Part of a small language model's weights.
Architecture: learned positions, no biases in attention or MLP, tied embeddings, normalized queries and keys.
Training: a variant of Muon for these matrices, 574M tokens, 4381 steps.
Each number is 128 + 24 x the weight over its row's rms, rounded and kept within 0 to 255. Layers, rows and columns count from 0. Numbers have three digits each. The size before them is the row's rms in percent of the matrix's.

# layer 13 MLP down (transposed), 1280x320, rms 0.141, rows 825-931, columns 0-63
103:099132138106125115166161112153107122104103163142148106091165125137146131141136127151094155109133110115164173160099093147134138155124126132120124142107155103067139156093107119139088159126085115
107:126085106144221128124147133081118126104106153141145146124090109135143092128151137143117124119117138144132097107144147121113118126099133128136158182106125152131117135143134118090124144105087132
110:150132105090098106136126104152106115128108132124116123102138103145122105187144190102157128180134132106130160121155124127125135130108155126154150103125085124123110099128129139120144156151156138
101:174091118090136100113124148139124121153150130131162157139132123087158115121145128101139108158131147130089147129124148093144130081124162110156130080105113126115113079160100171131158138148132103
100:126087118094124124117139113131153134132133129161103137143101106127115129161106071104133114121126170126126152129104130139143198121106164127161143133150133099136160137127083106104123111147104071
094:128123161149134132118121093136099177146122127089145139110153133144164134149115097120116158124143109142104162130122114095141150147162131124131130141112187155096100150191127125140157135107138137
108:134090115107119128105143145102133102155152162064093169129124149140156151090134129125178130110136145096141068114105100168145127102101104140148117133114142135097165144085097128141093130138157111
096:127106143108138172108135133138114156123125086146091105133157138123146170084158149137194148179137123136163137144154162156118104124133095139120148143130123096161151138133100115099137153148175121
101:144140133103133160104125134114135148165168145100124119174158093144150095121159102148107123102127121120100151082124089127114123121075103114092130107138130109150142117159158159155099152138154145
099:145138109152116138127157115129102118123126113116163128151150146115134086119138125147142131148107112141134112184099162091127122114139124172090142143136092173140184119153134121164145151115105100
105:139138164144125117187152115116122152109113146126148120126119128103129106142124142133115148162145159127124177119120148136123085139155131131118142133147118079152130137159116134158151131095101079
103:146097114109100178105113125138117107143122149146142147108126126125130141087117103126178130190132111137131148157083165142127158110140147151119152116130145147104123107088117107152176132154163123
096:149154096121129103117134196144148098120098159148122128112120137109122133157114135138109153175131170140142105091071117082090131122122136141123163161141132122097134132156136159147142152161090102
097:114153125149157134111174116098125093115133154116113126143158130100131149126134131127097144146155147118100130159149136129093131099118144171184126162132137113151105111169094112143118093122116200
104:132119109127104105142108111178203185099091108125110131092100110141147108153114134155133129095131122118082078136146168142126160107107138124104169115107111122132138108107125164135155133070138169
093:128125131139161146064155143137106103133137172175084173084118201167123153144121086140128101110135104160159147125140098104168190126168157123146147076122155142093146127154168127112142137122138082
091:152144114134100138127122120125107134148149120131177103119144092144136098127119109086119132130130163127115132129113138129106135147160137115126131080100124111085131118112146128149107146100164150
104:120125129116122137157120136111124139104164164100150120111152090170115089096102073094102122182139159097140146124106116122137159113108137144129178144162124141139097137107116153159156118139186140
101:116141139126099109132161091111071140147101142117125120131154162128142115104135173113145090149153143105113135143097166136182135126133119133167103150118146166100115120108153147131153150135128116
092:190094126133111133119154095136172080136123130158126112076096120121124117121118115146129125123067099156117137102145141096127180119144184114190107127124153116141159145125164112141146169144140121
101:105153191167113139144145131135125112152182120120119146145131202127105146141118122143151169157148128121152140123154108171110144101099107126157155154089142081137107131148148077136127110176128075
103:145104128122142153068137119087108086157122162149110163165143090111148089168132152118076120141110110106124143125121098135148130133133134137147134137115138116135143112100141142130111143096138142
112:130131138139135159148082091143126122103145140130171118110113110127142136107127128100094171092089144143129106142127109120117119069146118130149132118076121108126117154104104140132128174184127091
111:131126141132126164156116137116133097159128132098139141158151126158163099100138140156120095122107134117142116127167140121091110136169093116101144114152162167140103145112076172154150145117108149
087:130136147156148109173118103128200105143182146176145088124103122131116082154098120158087136144096143142085110115135127139101150102111129151173137093097121105122134137110101183129140108150159123
104:104130111133136106140086135115162138124182116133164138141128078060127132123167116114105148165137101144111125138083178142139100115123088175128090087133132164167173118085142112137126101113121140
101:118125100124140132132128150131108144129140098081137143092125139139125132149138119093141170121128131101148153129162128140163146153102118129101092086147110094080118134166172079096134162188104107
107:121157142130109119117165121151071166121124143144121132146167131073151164122125123145096162131127099149126151112137179157172120145092115120104152128126085159128104162092152105145095075117148126
101:144096089161162121147103106144092137136138162114129122139115092182098138139135102149129097149080115126117091142144134124104130177135127146150167131133116120127082115106147118129130146157137157
102:119138124112197142131173112128125120150103129130138084145109134107145141113134095092132154138129163125111121123133087111181112156158089147157114154147096116181131111129121109094114163138126130
092:117167095143127119135136120132139144118101135140138106116140183118121116140128119120092091107090111088151107171128140158123151120121168112062147142113143108117161157132123128126083138110097097
106:151104104158108141155142176126108146171086101113137131146104110146113101154109124137126166093138153156113137081108155135147160133120125118117114098130146136088161152114077131104160104134150108
108:100141094164110124128175105164158157109120146177131141198090070120119111103110115103123161140141158107147133121116163123161119140158125162149134163132113096108127107155097096116116135126154128
102:155179110085130127115082159130125142107121163161154138096099120100134150131150107120112143141090087120100110134121143105126149152129143129155125124169147124121142115128098134169196129121076107
100:105151161105141159157148145161149130102126154156154156107164168133122118145104121115096129138142105123127128117117132127079156107084116160093130147111119140150137131096141136163095164090101148
104:105121153126114111119139145136140137120142099139138124098168132116170170119102094101151093118137150124130147093150115110124139098126136123084157106130128115147114136083105136118134098163115184
098:100166107180096118153119098087130152125144132108143121157109163109148128173155109167120132118167165154149140125118118145125129131136131096132118090116109103136080109090080149105125126083154105
100:184099143147121124130131128139154136112098085104140113130145128152137119141163150160129133114175101145155110090157160144093119135139168082143125114126081104142138171128102154133149155124145148
095:152107129126156134104137154128143088136143088114159098132133114144117121160140092122136134101150127138122089121113166137115174129141138095129156151152136115092142120095137078141120129152108115
099:152160128112133148109109099134159072135116113175143104095142138115114161125119128149140139128120138161109134136115144141121150121140113146144151131154128100112127127137155142156132134087115166
112:097098178089101130145111146092132119127098124129139086132148136123137125106104098113169150122114088137113140135097169112100085108086109141151135146193126127138117170128083170182147126138101114
098:137110119118126122164142154128179130071085110146127122120169135145110124109092126106130129137163056118108134094112134126151076116120136096095157124100107106115114149118089166135127150136115112
098:162161154105153132117119098085120122107163141161101111153117154130135154120094095179137155126110147122135130140123091119134168105091151130129128120129147113117104173088154126145151109123155065
101:105098119124081160168129103135125145149147169109118124124122119133146112137094118099133134128146119113134130096137106129144117121111115126144127122176152113118144150140088170154126129109143144
097:165107130095068142119137117202099119120112132139109117095142133155137137157117146161097118118141138094141095140175131109141160115084124110088118127147155108119117138121132132105144117098137104
108:156122127150157108116117080106102094128097124141135096127149125148119120096158079079118098118094126142132135179096139130154141160094150136097111108118093162153160098119176147162149104120134143
095:112128110118155095143123120092092133113157158138140142132114134166112127110114099112168135168103164092132128134101109115150122108110120110188134124135128121150143123105138138125149104153158110
101:103131130142103087123126153119134163093121107092108157149143137142157103163159157138114171130174154092078135144145140135119087116113135111125108145130110107128114162119154116146142132115132066
105:112135100094096112124098151139117119125136068118116112106152139135097108114171127079113109128074085166147146117130146143157110108131148143150137147162134162148196077142090127139110155106159149
094:091111135105148100138170179065143153135116137095170083140102104111137107132121146158156128163074147125113133118100081105142101130124157142116178135128117095123122127094168107139130148074101107
101:119162109120135115126138160110135114100095153118127134132113093163154162080103102142145147089134110130106090113097133136114106153078165126108107155110117135097132177168099164117096118151118148
093:167143138123103109165119147144185146144155125126112111130122151109169133111089157111101129112162171124122143155106131164133181110101107113109142130108090114125117079118128082101088118121128111
096:128158093107127145167099151110124152099133155108129170146073163158145144116096115114126140094138122089158129141156153127057140076134147111118094159134091137119124137120119173093142135176116122
095:156134159095094068136157136115125136144126134095130129122113161113123157148055129115132157109129089130163109126152126144121100107133124143116133087134131170121122139114108116118152144166134140
100:172113143149117152150122140116161131123087110140084135091120143137121137101100171096164142106122104155200143124147108131162123100114126097157177108124154097117099121150111142105123092111145162
096:125112122121119140095128127131119112048111146146158145124073144113103154134118164146103129146150114175145095137094169123121132125103126138099107127123115130115129108127126128115156101145150124
096:096089107130105148132167163076132148095143098144132141110118162131186095119161176127067158149142117130135152105188085083123134134128107157130116128161120144124136092146131115144161120138151083
093:143153101127093098097119117107111059157141156149137093105094145123137135139139121119107127132102145075132136117084173104125155115108111139121102141156153103139159125100139119138042124102098127
097:132144116154097116146154143116098136164102068129108109139129146134151099163153198115119114153123130144103147127124152155119076121125162153129205129154149126095109118084122136093108102118151145
098:133115123143175095133107082131097123095138127140119115164135139100115126132139126108130159149155167126117157102093127116116123144146126148120136144177119145101101141093133159132110122087133101
104:129136115133145104124119114099120145152115109136093141137158120175149146109141091129099120114132153088156147154181120126110111143127129125153103147062103131130136102114156137168157097115089129
107:125123101110147105135118111113091110104121143144139155166124155094127134134133134141152132133122120130147093135141084109090162148147124106139117121161110137112140133110137129133105081114131118
093:120162122150146095107133112132122154108103135147126133120123079193107145145132134152188118145153098155146125121122127156143117151112122085145131098100127142145127139141136121101147086133071148
103:123144117200164157101161124079153115077131143089147169123120163101135163153144168117099161141117159130117157140152127112143173125132123139106151132115086131148127101107116140143121122133128141
099:113116122119118095155125137135165098112146118125134170160131114162102104139128070156165134124146131148088100156104108184163152153089150117148163118122141105147139091159096138114106167168156111
090:121111136132131120099126120114147114148127145140154136128132106162112115137113133096118163138113114095142157128099149152133101119128150142119151125124130144099118135118100119148080123112129102
108:117186064122132156138167108109134127109156069110116155128132101116168154153136117169125090101100091120126110111153119107094145113122084129159107093151132087151112134163130110119117144170102151
095:079107109143104105153171126100140134156139132157140168142119141087115150127122135124097147134095108114120156074114122118140125145115089112146139123099132129150107144141184125096099108105131119
100:071109117121125124166116143118153147148109067109165146129186101157155163114096133105113112140165095106113114156111157141081129099166122134121085147118109098133127139123112166104127158112106142
095:112095119149180139144120076136123111126107129109113143146082151132149147116126151146163097139114162063184171104147114105136110129108083105142172136127153099126106091111138185173134106121135126
101:157099135137111120128115136078187126135116126131119144073129142156079132135121120114084139138154127138124160097138131095117090164121135125117144087136094109098159153190152138137132118146152111
090:127124087111170183071175130162113143136135100126117128178134086135146119111103096176137156127125179138121138149112147099133161114113111157132134144079086114099154096147168113099146111130119138
102:125118178121130161128072133131122153124132080095083138127138119118107109098114100153155152145068124132142157161112094106141144094131154093104150117122126119154115128150123105058137156115128094
097:152149118130078115139164153162096134135141172103137114153140123138139120119146136113191128162127113130149125115196132098128121199095105109109089122113141102126148159124087138147096123156136154
103:140116135116078152171161114137118126096114108136101153149147125144118150143146154138153129083106159112104150126143115099086139123132129139144149147130105098117145149138147096146127114142194139
107:143144107125121157085154145106142158130155123133144113135153160132092182090142141151125095136165180182095170127171116143155103121110091133123095152121085103112120108138145099092093179106112120
094:111103107082123119124088131096124127160116108122173127130162088158143136170134093142125151121122098145109158162124123150118139180082133148162152132159145174140118123151139112115130112136137154
098:091168119154118109109150135127098114144116106114111142140141131110118104126182142118130135119147140099162102132139086154126091122135137098096132117115135101160131091080112153069141096128090151
106:152112139154101186118163132156131106123167098123148123114135182123135091170122169142149127089080172076100127119117144125122157120087158154129131153110133146103143112123145124106163094172128108
097:166100124125133136107132104144127115108093167097116113115136119132154145149104113110141103135143127098141096119156123112152145088167143086172116151127104138159133135119138104147178156100111121
101:134100137157093112141136105064113150112138104102119179156128100116088140104115146123153146097117092136135129166142168100127118086120131118126146104140137165089114155142101111170095061128133140
098:185136120134135132124168173124056127139123108121157140134185109141111106111122075071155118124129143109132094126110104103112130136151137135122156123103126150151136104127112109120125196127138126
091:132090133135086189107153143190136173126074167103146087102138090135154137137167147132086155145118125075098118123132105092159088170123134114141113158124126105116128071139141106141102113123120113
113:099142149104155096119107103102087150147144102105155145113166115145137124119127142081122116158139136114149124132145131163097174161111150104129147151183126146122076153156117133154136099100149131
097:143144119132111137144061091151085128108117142118130093150116137142121133121087120153134085126134096108118163112121126094123080137093137070104126123160159135137128102137120148155154166086159151
094:180149123133136139146120146134138152173177164137138163105157142100156197057144158139146107123129144127085119166132098163172070113140173106107153152106120147113115151150087143130132122098129137
095:097147137127106131119149117142130148099163136088113134130149138111135115169133142109133113131110127070124122131174111086139147101120140112108142156133150098146140140133135130152093119118132153
111:126136124129120098146159132089103178154119088131143129130148136112153162089162105133102140090126122113128079120111103149149152118131129146174138124166094113161096112138139145080111107125141119
099:096110110108108142124132131105133151096144115096096138137150146085129140109161175117155094125098134137125107106205150142178140097130115105124163111112118138149103185105088142143148142067141136
095:133134112147107168147155092131117116156095121123109125100105106160116106117112103109124115140085140165153127103129176115084101138124134133120116123126084092138140128145124135120145182086180128
096:157115147135140119117129157161109163147096110120130172148151137144118104148081131169124141107125123169124107157115142095120105103150156145107115091153120155122073126144142145116135121143128144
090:105154171133104123122153099169107081138140160087189126171124105143139128080110175109138104127091142113122153153111159118169119144138147164129163146148174147140109162115146146124113119133095142
099:088148128173175125082084098096138160174132103105105084128134070127112142097102158163172114108109115128102102163115118115133124077155124143158157101151108147139121114111148138146160113133115096
109:134081105123123126117073140165123128184163128136092140131189119156148119073121168140122185143067128087107136146116125122114125143110134097120188150131119123108112115155107158102131107127126105
104:101147148109162157156117136090122177199139100146114149097125091158123119107126149108154159125153121116127122129130135140091124099141124159125146141110108106111088122118139149106142148126165114
106:125143110129126093146112144137141076146137122101115099115140117116118171113113088147116182110111135120172137107145124126106118131119083099148160123111115101104121183117179114133131100151134120
111:115114098130144123147124161146169121127134114136134115137123133113123146162152146122096141194143169153092085171124134133101133122147111136138136168118128148168099117134071153124144087133121100
104:174118119145117086126118136116126163126150089092154168144147122153157120136139091121112114135195121083156138125083140116113105115151106128114175117128098085097139127130144143096138119129136096
095:094077123133150141112175096131107165133112128117104136162130118102133098131155106118113093134099115169142112138112129133124137106106118122114130123087145127137155108130118140091128111134084109
098:077121147146126123138138120151126139146118108145118137132142134122098136130120134100117115128113151128125140087116147100101120074116135120127117113142141121112165147133128111110142162164220119
099:138169146111132127125140081093135138171101148134106110152153134107168173131114101078175116133154097100145116120153113156097078134151164166108112131131139108105110145108159093164126142127074161
095:129126099149129100112139074134082111093185108148124116127154152139153175092173096109121131123105100140130128128133138145084155130109125082128136145119134123105123167094181122136095115136124196
102:104109132191144129073118102117098118133111119134138114125148130111100131137094147130132122104125112184145185096112115092132099153144109124087098154124086098159121147131145158130131080126154150
102:109127135147125153164119132092120125096100157126158128103091109151178119131150151110117081156177163126142128121132128116089165077112122120135119141144199139126135100056130108193128115149131139
101:163146135138096114135092127119117125148123159123069161113097107127127089118140154094176124151157117124112130107113115152124114109143178166122141121117150114171157084160130121131172099125109102
112:104138148099119114132137107131103127154137127157122151095114115117090144169122149111075110084142152163080098136154133131085136156128187131094164129076159127111159121129111118133144132101135163
094:121128119101141107203184134074146139162099121118142138147095088104152114097114114127121105148141141142125128110110116121179108124098117109106079106124106135171138078132097145114144126126134117
# layer 13 MLP up, 1280x320, rms 0.174, rows 826-932, columns 0-63
105:127105117155157150152116116162100162111112148139142185112113148100146113106109115153117094104142128106167138162154110135144093111140121081110113137157115117077158090143120162122174124158119147
104:094111117114119128149107166103124123103150157150101175130149118085141170121145153120133120109081125135141141147102098087163152135155125161120096129105123137098106136122169173119139145122073159
102:101151127107148124130121129152145111124128119117104163120144164133094130156100115121139102130097142174113143097127128125139146140136143101080079131148128118100098084077172121120140119137152095
105:115128089118145146113099167124158079149126110140111103116135085116157104127142125131129143166098139132121075144149131153121111124138116141131142105106147142113156082137066136136108127092152053
096:123114132139102120137142148168106146112110160117120152128109122105134093125111111173169121180112148104122124140095086182142113154131115140141144133107102139143147124132142141129203106127146135
101:099073128115162140126161155146191155134104109123117161133121089098142136146128142096117144169134082162135113106090158112145117115152143102080097168131146155085209142139157089100140123079114122
103:149074183120101113112131177170114135120147135149160142126152161159138143138159129107102166140119171103147170116112091168138134126104153155115081099141124145145126099111111115114166110146098168
102:122085142150166120145057149109124149090103137120125097164148114055097144114138175098174111114154118156115139088150160065139125113155116130113152111101141123131117121166137072140161153112149132
098:165092099107149123106125137130135174154107133119133133129157110139140117142142124152131086145159156111135099116098129112154134086136118131116119115117170094126106146086152139098119132115120080
097:154134093130160099105094134109139113104131135147126138111138118135153070149148146135121103152122161152116147148150136120135073154120100112124122118120104118116112087105126141196129121108141115
100:100118132122162132099117104116133114101109123137169089138148128127098110150096116092099135150138120147130116119162138131128099117159182133131115146134155134105093154102150142157137121167121142
098:136153144129125140148114109146083144159134144100145101132123179110154156112114109150136102142100128135135111139104074127115097095144127122147157122131112124124105168149120147092118155134125136
094:140144079120145122139107139151096142134158117145118134091135136125071110184134114103194106075119128135123141100118172170167142118147141128091131129118118167110118126087112127130148148159142134
104:086137126152127135076123181162192117104126107150102101133123152105145120137069103151153153120094084161140141152128121133126141072140140094105125140138174125145137143136138159120164158105114143
097:157086148111138165110107102117128124093136160129138114173137139178123104125105166109111139143088130080125126138132106133114098154129161150123140161125129137145134114162147118125093137117127137
096:117117105124101121106104121126137161118108169175118100133118140126099147113115094140170116116146137138118094132133159135126131176133097167150109146124143132156126143158137111103133147131148108
100:138134127165110101151134157114126164120127100137102080152129143128093125132140114148138113135131135179130146122148170086092127153102128122133117134146152120117141126144170176126117115138122157
101:128137135128086133141128134112165126130114124126113128153122100137153134109179149110129093124140116107129156120136115148154124089142129119149149143152136107082143120169141131127119102117107108
095:127127125140122148131128101131131151141136110102149118138102081124128093103117114150125117178108105123121154113103115112156130141091089205091135104129137110095125139162112129143142126153139088
097:127100140159117092111136138119124120100140141159134140152137139100091109118132159160130136128143129080150165156131112100173152093120150136145105143110090135116104132156149094183126119097099131
102:170106128139171106142162094136154129150166149113145164131154139129125075157128131095161123126129115074128127124109121138098160107143157127098114118114138165117143131137154154126165067136126123
105:148126113109115177160146138083085126156132131099094142130092104125120123140107133132125166124144123117137154097102156117120124118120138128098113153136145155156147152089108164125131183126123148
104:122149091075140105084151143120107125187135132112136132099148149127126113117115155148144170125142112106103147127164130140148132092142130103134129132121156109085163111148142141132155100156099095
093:149124110122152167114141126114151138107136125114094130091138090146149155148137109118173171116146144121114181151134125115123105115127149087111110155113106119138127124157163096085133128102128171
105:114154090160140120118106154163130126141107144122143123164178103137126117142150113113106132121138132139154117138154126142136118124087127133103134112138078109134161157124123118118066159114132127
098:148169146159130121130104130113087132153144064134136137090090088111141136093121101123129143159148163113146162146142132136169128131131118167111099098108111107139119115139141138135147154082106137
110:078151110117103123108145132111098140126142150107129118151150108064142126105108122103120153129121109136139149119131152125149158137114126085108151154170108160132160112124144094132125154139101143
104:163091099131119129143123115134119144159137132161147099155131129166120093130148181178119148108169105110155086112148150124119102129138143108132155115154075150126133100148149105153068129106129094
101:128114108130126142088163172131136121133140122136096114094132140097107160151103164137137143136115125136150098113159105126132092107091128078161136107115115099146153098138152098142115132125118084
094:147103137095133145148102121123145100120148127134153133114148097068144106089137146175164115129139101134107131145152118120103109145137130118129138143141100133140119085104157126106124134167111141
103:109149095141149077148167125169099133097133142119076116104131141145126139121137093103139127126147136090147139093120139143138104118129139124090138071134139116139136125141111137141104179132151125
102:148115128148110133149112142157135107102136093114098091138133099107123122127162133110129101126114121145124115128167136125102145192115087135154131113110156130116145142144098145079114150155131130
101:145091120130112128114106119137135110133112154103134149123170112120123139132104136138150139116139129123148085146130123105123119134116119141084142134171122131133114149108112147109090051148103128
096:110109079102105160151141148133099129081144121091154130118138165129121183132095127165076100123159093132095133144150126115102094105152140155120121168144131133139113112142141124101112113159109094
100:112118111132160166136165097119140131121107148113137091137136141136113112117153131090181176091118110134159143130127153078087150134115108114120119097133107111124191154146112140092117129126099164
099:131099122162113141126064102133165144131146112128123162167088152105138104132161137099129099094104140142135172120081159107134140151153110088129119093163117098140149117133130149150104125128153148
098:146146103144130156108142132093126143183133127081131126137129113140168096124164127085143148099129092146114094100132124110116136167151132128129120116127132124117096154093136119167145147121139051
093:101073126115132141139121092132081099151112117149133116111145146157132142148144148094166071168138113124131115090181113120107135095076136177154111144114107121143091157160139141162108155119132124
099:132086125128120160141121149116134171132149124102116086123114148116167143143133115124173130109129152115156135106134140135108079082126123163104141153107131138095136114146083111096110117157167098
104:110162136112115158105143113108132123129118175119154065105105101112129124102099095116159146143130096096102103214115126152116133100142091110089137158129146162093178123139150145170138115104136137
109:125136142103122170152124153112102137145111091141131168154149151142139106121122120135177138108134124147111113117106095097155124133123147135102105175159120148115103138128133176122120124120123128
097:134110071147130169123106107092120132138115109182116125132137092138167125180103150128130131122099113131093099131068134113110085132148133109120104099127113127145141104131105115067097140151119133
100:129146135124150135111120116137114116129114094129114183066133168089118127092075156159105120146152188119118136123129144126168093153129097152142112138135125142138096064141133148079122107109134145
101:144148149101101105156120115147135125085142142129163163159166142097118109119177143137139118177130137106121094153162117148126138151131113142150121117173102117163161137162142138111118126166129134
105:101155143108139171108138127100132057087117155180117116155122106114107184142116157122117112142152122171126182114156115154129130145139149157130087127149137148128149116153138159116146130144140126
095:119127145128086121120167099097126121155118137115088135157162160133066123106135173078140127142145171142137118112149182111123130116190127080118178170156123124135128174135094108135149118120134116
099:145103101116126120137120138131114164133151144102105129121147071124149146149130131094138128135129145138110090107122146121156087092121173102130099136115146137129132129147178118114085172088150146
099:134115097162100132104138114127160092117132124152110103139092138083145159136140159150140130136089162147190122147106169135147114120123152178114135137116104138126152117124118151125134105131156087
099:085127125145095109127144120152152119122109111127156121148172170129113092142164136102167114131092128113140110138091120156155151122132132138146081132129154126185112141128169116147111125135113153
103:129078077168137107110112121133098152106122129133111161167121135084150134086145152107110142132115095109124128132159165137114124130125165161150147117147156130184119104141115131086109071110101107
099:113089129151121135108110110111104168113137118141128125157136093150072139123125132131110142110136201112179140144157118114116115130124151139166170136155149164112130113102117143166123122148069120
099:126145147131090141118131131111088127120127148152104144128132144131132155159132083128143101143096086153148135139113139156143149122132132140105114143125130145165128115146119127160164140151081129
103:104171116123116155134103157137148132143160120151119162143100116119135099142129109114120105124132127109106142107095123102142152133112132104150107124094095150185121148172166148151108150096135153
101:095112141116150113109178171084102109146133140119149171073142144137143143128139144149129125147117133136116112098131130128124122134110074118130121146132077122095101140123136142098176147144110112
092:159105121116128136148141133123126059160113091173137127182158133145162119146124095161122166157136121093124119149143140148142131110178148139122134162090111104117119109124140123132081137107105105
097:139114100108127127083117109147141165172143147153129135110105131123100114114141127142102147082137135183121135067128172106163101162117131135150139161110122149105126108094137150166120047139120168
095:146133142131108111137145077099120149147107098156098163135109166142130103124070143157125140119121107165129135166122083131099095110115166095122165114149138106124103110147126198136136094094135149
101:187135098120127101142155114135090131135158105117126120087146115142107116145117101108143119072117112108103133123102101139116121136079134114101084115159147128146130111173126101067130122135148164
102:173135118115110156146128137125144107118155104045151150137108114101075109078118141148145152146138145085143083126155137149125127161123141134135135143130144137115119116133133100171133121101126151
103:146100127148165127139133132130176128125123127146117136148139112108138172137111122106140126137125159136089124100136130164094155135155105159134111163168114164148139190102141157111136131151146108
106:091146134102111114129090162107165123125156143099150112182103136145096171102119112110169090146130162109139130143120131108075117137132107128115102138083116124106165117116125108116176099138174127
099:166132127106110103135115149136104146131138146160126134151140098147056159146125148104140154085110082109144112103138129140134152151110178158151104160168116111096125140116134142158146151089143112
104:139151109128139162139094145142148115155143125116147152133118171078134129136099100141150146150136178160122121121114098150125170103145177127104085180156100131143134153152136100137117109116139107
098:110099143157086166129124123114106145139143128144142141102157119140164141085070118150131112132102120119119096131149107075149131140129108107142114153121145124153111105133152138134143134128138121
093:146166109109140121144154105160104110144161142111108079102140105121100135138160119122131103111145149180099114123173125107144143116125118133153089091142118142169130110093164090109106126132156149
104:096097124100151110079153113141137155130127108132106135110154151133125122099088133116174155156159126109100128141114105148129125163082163157140113143133157112128142079155162106143087101116175154
100:153100138122141118146107141149135164124148123149122107144094133121103128157121147126111153141172092114152169113113131144104092152143142113087131161170110143122149097155140094136107071130107143
099:114190136176109113100069125154149105129132064088139165106200136164135143156160138145154094105141121099179147087098143162121149103135122121135112108117151125120153134100128116089120111098153135
097:125098139140131139114119070122114144129107101155100144122118160140131095161108139108123169137115116131106136118110130101122115089101096105111110148134100140111144133080157092108131124120149128
102:146121141149172123109145113134147101134136160154101155163145115103121161052116134164159084121117137113137124112131114122131127131166113171096114127146121112123128136131093130101114100102130167
096:147100133104083159091114167140100119134147135164112118136134169118124135121117120093122129115094147120162105173124124140093146132120107133140099145123137082150163160135096103138148156090146155
099:149115082117136142155115131122156163131108131099136131190109116095142093119128157046114144086128107155075081138156127073101155174113143095165140127145089152118126089146143130131120126157137111
099:173110166104131140143087135147148160116127168137129164135188092159086131124164106091096155129128106157146130111188148130113136112161087126144095147141106128119111129178119143138115111141160161
098:157154148104152152107119119124110142108103116159134127126129191141151150104185176164156117136107148174118151122110108094142107127154116080111110112176102134091131102162144108153109115118106108
106:103124111108143093182158126122120110091149169140153172118128135157147107145140098113121102185095096152078115114129146109129130146137137163155113140136116115158135112119129100151135128085129116
096:122150114127142132159111141113142086122118104190109142147111119112067125122151106143117124123113151172159137118140146147127118151134172131131143080119139133139095093185076165102138100122069087
099:132095134111124106121134111158167166162158142065157130134149122117085168128148146140134126151086131161134138106149094110120141118105108125148142096103124149130141161142118130117165121123152114
104:135125150136133171126155118127198117112120140092082105083101113095152125111145159122138124111125104102122152129125148122140131129122150162154135138106119123084116149129085146149140171155119103
099:149170106146105123165090154104142090126152162171092150097135159160106076122129077098114159136117103104159147119140130116100124134112091202140114090127126139137072108130154102140078143126141089
103:138132094123101117168110106146115122140113128101172154124159132131146126124151074131132121114121114098165129140129078162124141108137127098069150119083112180133163103128133164085124120124144153
098:129137159139115136112106130171142138090168159117113105130110086171096158136159130193133128132157154107101127132130133102177106133153135115134078145134121125139122106068123151197125128160113093
095:142138107140118120118151139148136103147125149150152146093155150140117145105125184064126123148119117126214167118125146137141109134100117110137136124113130095167150100119123111129130093124124129
104:123093177126112145111158153156131100125124134120159157130136110137125178153180120166121161107104095142144082112109155088106101151147103121079114164153140120152139127137115111103177104108168117
101:140098090147116140122109095122127107125107089114153132131129136057098156161128140144133118142119161148192111104140123125112149134128157138139117139076066129112173156157170127175134128171128131
094:102096150111119104135125119112131107123117126112111164153147151157114141121148119146120084092139141111151137117135106139176087194109122141108111159071135100148138111159140112094144209143131118
099:100141183129141146091147126127128147144124098126143158117135100083124118141115126157139146068123099108146134133101143115121153191082130169094124146132131132125175117148096082134131114133107107
108:131159116154144128132157106134132167111130083163135118116147121125117132133106109122129126078146104169140089120126137135147121117153149103144112139105169113106112108164154099116115111108155123
102:087129126109120142130143148165122115128139068151187113146157149119095155146141095130157147149129072148131100124087128082119176109103156110111115128144110130164142137132149138120103132118152136
100:123155123127117125144110155111080139107161121115076112162166087111101118111156119095131115116080174137110130109127142125123081123139118124108153161140145135124178122134119106127164131140127098
099:132109105147122179089143134112141130116139138058154145103111112092114124119142124129073175167126096122140135152087137188123110123125119142094154135122103098162162136121075115129139119127131125
092:141102145164129158162100130132103111084138123116106135106141105147109198107108144132125099112158108126168157080114066144176149154109120125122147174113140116126119109108183122124103128137121137
096:125121136122090111148131146106122110129114134116120143110137152147155122098177129118118122145120128131166085128121134133147071122163061089113143114090159103148161159135133097176147145119101121
107:110161148130144167120110127153129142100090122163137132127093169141148139150131123125111104110124097185146127107146131146131082122126100159109162155127145142104128143112104132124159125137102151
105:148113115128114176151098109133123131073163170150136116176154127113164145128127131111126131093123151064205082076134093140178117179124089119099116151168114123128094140165114124129148113124132138
103:096148104099100128135114160122182133143165166177122101121114156133097122124109103116119157131147116132147136139112114153145119088115089112095143178139171147140140173148161117162130120128092139
107:113107141172142130136130138158101160082120125110127096180158083085134173114089077124120158134162130135104106148112115114134146136115133130103085121135114126145098154139115150131117126138151089
105:089189115087130138088139142138102098145188140155149148147149135176133128098110132117100139132168099110095119070139148131104113170126096133073126097150101111123144156117152130118196137130119129
097:152120182133128159136141118119113150124094124150122136141103125123080163113118136124168085159109156113115138108158096106163164148134096108168084132098178137149136137101102147149145118139120097
096:120125123118158143120113129121147140147149148131101127131122106134112135104100122163113118119145150137099121133112108123122106160132119119169123118109155124130139120116115105136127155098143144
100:114172083118101140140130155136155103151123079152131169133138051137120154114139160126094131143103151133127165087162143138156146150086132145119131167135119131183115135127141100108155120129076135
098:127135072096136103160108120144172126090149099149108137126177140079147104146147116135129192091122123105124134089119115124106090144105140102131113109076134157141127130165097132113124171125127134
102:148099155109147124126070164148106161117122107105125093160125143098150170096097186182090127159147154095156136101125143132116121154116153083120124144130111148149152155122131141144126114143094124
104:101161109145163127134161160155141153091133114118129136112110119189119169140167094118169145129110145161162050122118127144142111127113100104108124141155124130145132141137122164150110113128186128
100:142133132082152124120113132143132126126129132115156115148139127096143150095137140163153153123104120104075121137119117116142151088141066130104151140152114078132129094104148113124152153097099152
107:140157167093152092097141114096115089142108112133119135088103098111059095128149146133121119143138125151088110138165114168064142138106133124148125083116147165163143118115124128112113085133133148
094:123147194101103129124121112110129127139093163133139163119116099143138145104144136105147160110108100147085109138113114146117140157160129146146115113123128121156131146104128124153171108115097084
102:119165119140183163137138132113103096117130109105099067102097131105160186146150102141074133084131162098163145108123140129049157143136144090151101108104102170110140167146153115147109151149114094